{"head_dim": 32, "vocab_size": 4096, "activation": "swiglu", "init_std_o": 0.0279, "optimizer": "soap_variant", "lr_head": 0.0106, "dataset": "wikipedia_en"}
Each number is 128 + 24 x the weight over its row's rms, rounded and kept within 0 to 255. Layers, rows and columns count from 0. The size above them is the row's rms in percent of the matrix's.

# layer 4 attention query, 128x128, rms 0.115, rows 0-8,32-39, columns 0-127
size [104 102  99  85 100 110 125 118  98 117  85  77  60  62  81  76  91]
[[126 151 119 107 150  89 164 159 154 132  87 122 136 190 171 164 159 113 133 142  80 116 183 106 130 120 129 110 195 154 128 135 103 135 189 107 128 163 110 164 125 134 155 123 102 183 161 140 143 132 114 128 131 108 122 151 118 123 139 120 168 124 112 145 103 104 149 114 150 140 124 107 133 118 132 104 132 155 166 135 125 109 169 118 130 133 101  92 131 117 123 186 122 120  87 131  89 102 134 104 116 132 131 132 148 153 158 100 121 118 100 145 151 120 137 148 156 157 106 131 138 160 164 111 110 127 134 134]
 [ 92 158 112  90 170  92 166 138 123 141 132 125 141 179 179 135 177  96 141 165  95 122 184 123 128 131 141  92 163 156 132 145 113 128 165 105 148 141 100 115 121 152 137 174 120 177 142 131 118 138 120 127 138  86 120 131 112 146 167 104 132 122 151 148 126 108 147 122 192 104 100 133 116 126 127 107 120 136 167 110 144 103 145 108  90 141 114 102 105 120 119 159 115 113 133 165 122 142 121 100 158 131 120 113 148 141 174  93 129 110 105 114 166  99 136 150 139 128 108 151 119 180 131 146 149 123 110 148]
 [136  97 165 132 107 140 122 136 110 144 141 103 126 127 135 130  92 159 163  92 153 163  89 126 114 113 108 143  87 122 149 128 135 122 130 134  90  83 147 102  92  92 145 106 165 116  96  94  84 172 150 111 121 153  96 130 132  92 130 175 127 115 167 118 154  85  80 101  89 138 185 132 102 122 145 123 146 109 101 157 123 128 131 134 135 118 165 131 122  78 121 133 115 119 163 105 145 111 126 131 159 149 121 102 102 159  85  96 124 136 120 141  87 151 111  99 145 108 154 135 135 126 111 120 124  84 132 138]
 [133 121 138 129 104 122 102 137 123 114 127 144 135 117 169 124 110 152 115 187 160 122 106 147 141 102 165  92 138  86 117 127 106 156  88 122 165 114 108 151 110 142 129 147 145 109 131 162 133 144 162 157 132 132 114 107 143 135 102  82  86  85 140 119 114 164 115 161 132 118 131 135 133 107 181 167 158 140 128 106  86 115 120 107 121 112 115 143 118 150 131 118  89  77 135 124 199 142 148 142 141 100 146 144  79  91 115 152 138 144 122 126 136 115  93 140 139 167  97 173 116 129 150 151  86 105 150 141]
 [135 180 117  68 113 105 158 155 133 108  76 109 101 143 163 129 131 165 122  89 100 161 152 119 139 101 136 104 157 133 139 151 108 137 137 117 130 129 115 131 130 169 106 143 127 114 140 127 154 151 120 116 150 154 136 110 139 110 120 125 126 147 121 142 117 119 143 125 138  63 108 133 135  99 109 130 129 134 174 134 139 111 134 127 116 164 126 127  97  85 133 193 101 129 111 129  89 141 157 111 121 129 172 153 181 152 168 131 133 119 110 122 132 134 102 139 162 157 158 172 134 173 177 160 156 120 118  90]
 [113 109 139 133 141 108 113 113 137 107 120 184 118 119 152 153 134 108  85 192 128 133 127 148 146 114 181  69 185 101  99 115 135 125 111 101 158 126 114 147  47 115  99 114 107 152 144 147 134 100 102 198 118 117 123  98 161 135 113 103  93  93  92 141 138 140 136 142 131 152 143 108 108  94 162 105 161 136 138 152 128 106 139 134 149 116 109 122 110 153 158  85 134 104  88 107 114 153 128 127 141  93 138 157 154 145 131 131 123 120 133 130 150  91 113 146 137 131 108 118 109 131 113 132 132 134 123 136]
 [156 135 129 112 125  85 103 111 100 130 147 101 113 112 109 116 115 152 143 113 143 119 184 101  90 112 112 149 116 121 134 147 109 100 121 117 113 113 145 130 125 124 155 129 120 136 162 106 101 125 152 116 110 141 128 162 104  77 150 149 141 134 142  75 108  89 115 155 159 125 156 181 154 139 153 102 118  84 130 184  82 166 176 129 110  90 141 109 144 144 150 163 149 112 132 159 152 155 154 154 133 144 138 148  83 132 116 119 126  99  94 119 105 123 125 162 137 137 133 141 173 116 136  95 133 130 154  73]
 [155 149 129 149 144 106 168 173 148  90 167 127 156 152 141 138 108 100 151 169 140 116 203 115 113 137 161 106 133 155 138 172 118 150 121 115 133 129 125 155 104 119  98 107  96 146 132 162 131 142 104 115 135 129 126 164 123 144 111 100 136 148 115 122 137  93 130 147 175 154 135  96 151 103 131 157 142 115  69  98  75 127 129 135 124 131 157 101 108 103 141 147 116 117 181 142 124 106 118 131 110 140 159  89 119 133 107  77 123 155 138 125 136  72 137 128 120 131 135 106 163 110 156  89 148 124  99 141]
 [127 103 141 110 153 129 125 127 115 138 114 103 104 122 174 107 115 116 140 170 116 126 155  92  78 122 105 124 151 140 130 104 119 110 123 164 114  81 105 138  94 122 120 129  93 124 155 109 179 102 116 123 126  92  80 130  60  94  84 159 119 140 139 132 149  97 147 164 144 123  93 169 141  89 129 170 133 131 126 129 162 123 135  89 158 182 116 108 132 129 125 139 121 119 136 131 153 133 105 116 180 129 144 129 169 117 114 144 133 142 147 102 121  87 151 146 147 173 110 136 159 142 151 140 171 135 107 141]
 [102 164 105 109 116 103 142 149 134 137  86 100 131 163 150 171 133 102 120 149  97 107 185 111 134 101 145 106 176 155 105 143 119 143 173  68 148 135 134 149 136 139 150 119 128 150 126 171 126 170 147 170 119 123 106 127 102 111 136 145 146  98 108 128  99 127 119 166 130 121 158  73 124  99 176 105 123 142 149 103 132 129 138 111 131 153 114 155 115 129 106 155  94 106 143 145 154 106  96 153 117  89 114 140 123 169 131 129 125 113 123  99 175 116 155 182 138 148 123 131 150 157 159 103 113 128 112 136]
 [105 179 105  86 138 116 140 135 126 136 108 100 146 158 156 155 159 111 139 135  79 154 172 111 164 118 138 125 121 176 128 155 103 138 137  72 149 137  93 134 138 115 152 121 107 169 140 175 104 170 125 116 125 144 142 140 107 135 132 108 120 105  93 131 101 108 129 153 169 118 126 111 165 119 147 129 133 129 124 132 124 121 115  74 145 150 136 151 107 129 112 133  93 102 129 166 128 125 119 124 102 124 119 152 115 162 152 134 159 127 122 111 185 141 132 167 173 152 141 136 145 170 129 107  83 131  71 160]
 [135 112 144 117 139 163 152 115 122 143 145 151 157 131 128 115 143 125 155  94 144 126  88 137 109 174 104 148  90  95 154 126 154 135 146 181 121 122 158  77 104 159 114 117 122 123 135  99 107 149 108  95 166 125 155 125 121 119 124 114 122 139 154 162 185 123 112 112  75 149 127 149  89 159  79 131  89 128  99 151 103 145 148 156 141 103 144 138 133 108 131 104 136 171 127 121 124 110 137 146 141 162 149 111 172  97 135 139 110 132 138 160  78 136 146  77 141  98 125 106 147  87 119 153 168 138 109 127]
 [114 148  99 165 133 108 109 120 126 108 124 106 123 135 139 169 111 157 120  99 111 133 105 138 158 103 147  85 138  89 104 115 116 131  84  88 161 153 124 160 133  97 129 141 102 109 170 165 153 103 134 135 138 102 151 137 128 131 115 104  77 131  96 102 106 121 104 131 116 155  84 145 159 147 164 122 133 148 153 134 153 153 141 137 107  85 118 155 152 160 123 115 188 100 138 164 159 133 119 121 135  93 153 162 114  81  86 170 126 115 164 117 133 123 104 104 138 153 114 142 133 109 147 100  79 143 144 125]
 [126 147 129  74 157 123 149 114 112 142 126 149 145 145 141 103 106 114  98  96 117 110 200 111 141 146 153 138 146 151 149 123 122 173 114 155 141 101 110 152  85 119  64 128 113 126 137 150  97 154 117 150 107 104 103 117 116 174 124 138 143 125 133 111 120 151 145 157 154 139  84  86 169 105 144 153 146 170 112 110 150  86 126 173 148 156 101 118 138 110 153 115 125 121 114 170 132 130 109 112 171  98 128 137 149 163 129 127 134 138 106 103 175 136 124 161 102 115 147 146 145 153 132 142 104  99 124 170]
 [122 145 133 159 131 116  88 148 104 134 128 166 107 131 128 130 141 100  88 168 101 136 173 132 140 103 122 113 132 112 130 124 109 106 145 133 109 144 120  99  75  73 114 100 109 139 149 145  96 111 110 132 131 116 164 134 106 145 115 154  89 148 125 133 168 115 122 137 112 162 151  84 107  95 163 127 165 120 106 165 160  94 114 122 136 151 120 123 116 167  82  71 129 129 138 140 137 128 115 102 129  97 105 125 157  80 118 135 180 138 113 122 142  82  93 138 101 137  90 110 165 128  88 104 122 124 108 156]
 [108 114 150 135 150  78 141 157 100 128 155 105 132 142 109 117  87 132 131 127 148 130 109 131  87 135  95 162  91 128 131 123 117 135 119 150 141 154 133 148 117 164 112 125 124 143 124  95 110  94 152 108 104 132 177 144 135 101 171 136 135 119 142 144  96  88 122  87 150 146 106 177 136 122 107 147 132  81 129 164 142 132 123  82 125  80 153  97  85  98 118 114 149 147 164 160 128 118 157 171 141 181 156 165 111  99 148 115  92 129 132 116 118 137 147 123 167 133 110  86 127 148 119 163 127 141 167 114]
 [115 128 114 165 140 118 155 126 160 135 160 120 176 142 168 137 147 101 174 172 150 173 141 142 116 140 138 130 123 171 137 138 149 134 145  93 106 141 141 135  97 123 107 121 109 152 110 140 100 143 111 153 105 148 129 119 138 161 103  86 138 101 150 130 104 117 104 143 147 139 125  91 127 119 143 187 133 132  59 102 104 125 124  75 127 111 146 162  65  99 128  95 103 137 141 159 110 130  94 134 158 100 123 109 118 138 134  98 128 154 145 154 142 100 108 123 159 113 147 165 174 112 134 111 160 128 123 152]]
# layer 4 attention key, 64x128, rms 0.111, rows 0-7, columns 0-127
size [ 67  78  90  72  89 111  92 106]
[[124 101 120 148 174 124 123 159 145  88 128  86 124 143 170  86 106 135 142 138 129 142 141 173 109 123 165 144 141 118 152 111 117 111  80 128 144 142  67 118 110 155 158 133 139  67 134 113 116  98 132 105 130 146 150 156 138 126 104 135 135 143 172 142 142 117 104 120 151 122 123 185 113 135  95 132  83 139 129 116 157 174 160 122 144 108 122 170 147 145 117 151 144 110 121 152 133 169 154 108 151 103 128 106 118  85 130 100 143 170 113 113 152 136 129 113 111 113 152  74 108 139 150 146 129  95 129 173]
 [122 143  95 145 155 144 112 133 141  70  75  93  90 121  94 115  86 128  84 112 140 145  99 167 116 122 161 150 114 108  96  84 126 123  83 121 154 145 106 121 148 141 149  95 108 127 145 139 147 145 143 136 139 157 152 148 132  85  96 145 158 166 131 115  93 122 130 170 109 153 144 166 107 142 120 148  87 117 108 127 121 123 151  99 181 108 105 161 153 138 127 153 107 126 109  93 122 155 143 126 132 137 163 140 131  80  91 106 129 134 112 111 143 115 105 166 110 146 136 120 117 168 129 130  91 104 148 136]
 [123 105 132 101 106 130  73 127 129 122 139 139 133 105  88 130 133  91  76 159 151  96 137  99 136 166 145 152 119  88 142 138 123 148 100 130 169 119 163 114 114 143  74 164 126 126 140 155 177 115 141 156 148 119 144 102 145 174 119 158 111 122 119 130 117 153 152 130 130 123 120  71 138 126 126 141 113 154 135 140 143 115  99 133 144  99 136 130 148 149 151 132  99 100 110 102 170 125 118 136 140 119 114 161 138 122 146 170  81 147 181 144 132 153 146 173 108 183 139 176 141 125 138  83 120 150 146 135]
 [120 146 188 112 116 144 120 139 137 147  92 116 131 132  92  91 172  87 105  51  83 124 105  91 150 132 114 119 111 123 103 118 119 115 147 108 103 125 137 121 180 127 148 149 136 106  99 145 149 161 127 131 106 107 130 125 122 105  97 156 131 156 128 123  88 104 159  84 127 114 153 167 134 145 147 128 123 116 157 126 160 114 135 130 154 147 100  91 119 112 111 116 127 113 140  76 104 175 110 120 180 143 109 126 172  97 146 120 125 182 103 170 146 151 115 137 129 125 107 113 141 144 122 113 144 132 141 107]
 [133 152 123 137 134 153  94 135 177 144 189 121 132 121 141 140 130 146  80 176 115  97  97 123 148 141 134 102 122 130 139 149 118 113 143 135  88 126 134 100 161 137 195  85 146 143 122 131 142  97 129 156  71 121  96 112  97 139 143 133 118 107 136 116 118 103 145 125 127 186 168 163 116 134 113  89 149 129 130 106 105 123 130 112 119 149 115 180  85 140 123 141 146  94 122 132 155 112  81 135 146 109 130  87 130 119 103 106 122 118 116 174 140 152 157 109 136 167 107 114 160  87 136 124 113 119 163 127]
 [116 103 118 118 111 126 154 110 131 120 103 119 127  98 159  98 131 102 156  84 129 157 113 103  85 121 123 154 152 133  61  85 143 138 146 117 160 135 120 132 174 109 125 141 138 125 130 130 152 137 135 144 144  76 114  85 120 149  72  86 196 126 151 143 154 134 122 136 114 150 107 175 154 149 120 133 121 138 164  85 124 138 142  93 112 131 112  93 181 119 122 143 123 123 105 143 136 116 131 100 140 131 122 161 151 161 113 130 120 159 125  94 118 168 137 138  99 117  97 109 129 178 147 161 119 119 100 155]
 [107 156 137 142 125  93 129 144 131 108  86 122 130 170 127 125 150 107 125 103 123 151 162 136 104 114  78 148  99 159 199 174 106 146 157 132 150 161 133  92 154 129 134 168 112  70 125 122  95 152 164 147 157 125 119 135 144 115 111 161 108 151 141 127 169 122 156 109 116 165 114 124 100 124 130 158 155 124 148 103 108 100 123  86 109 122 135 133  96  67 119 108 104 122 172 117 151 124 121 144 132 108 127 126 155 106 132 117 124 122 138 137 120 166 137 109 139 125 124 180 104 161 126  91 148 117 150  82]
 [140 112  94 174 147 168 137 126 147 180 151 108 150 150 127 136 141 134 158 148 137 119 114 136 138 102 119 106 121 144 160 147 135 165  99 104  96 125 134  98 129 160 107 147 117 103 104 127 126 127 116  93  86  89 112 118 102 137 115 153  61 127 103  96 136 125 128 119 126 127 130  89 162 135 130 165  71 143 149 130 160 124 117 140  82 137 148 165 134  80 123 176 123  93 114 148 112 172 150 154 117 122 107 117 159  90 110 117 134 126 136 134 126 153 131 133 131 196 127 136 149 136 190 115 126 130 137 101]]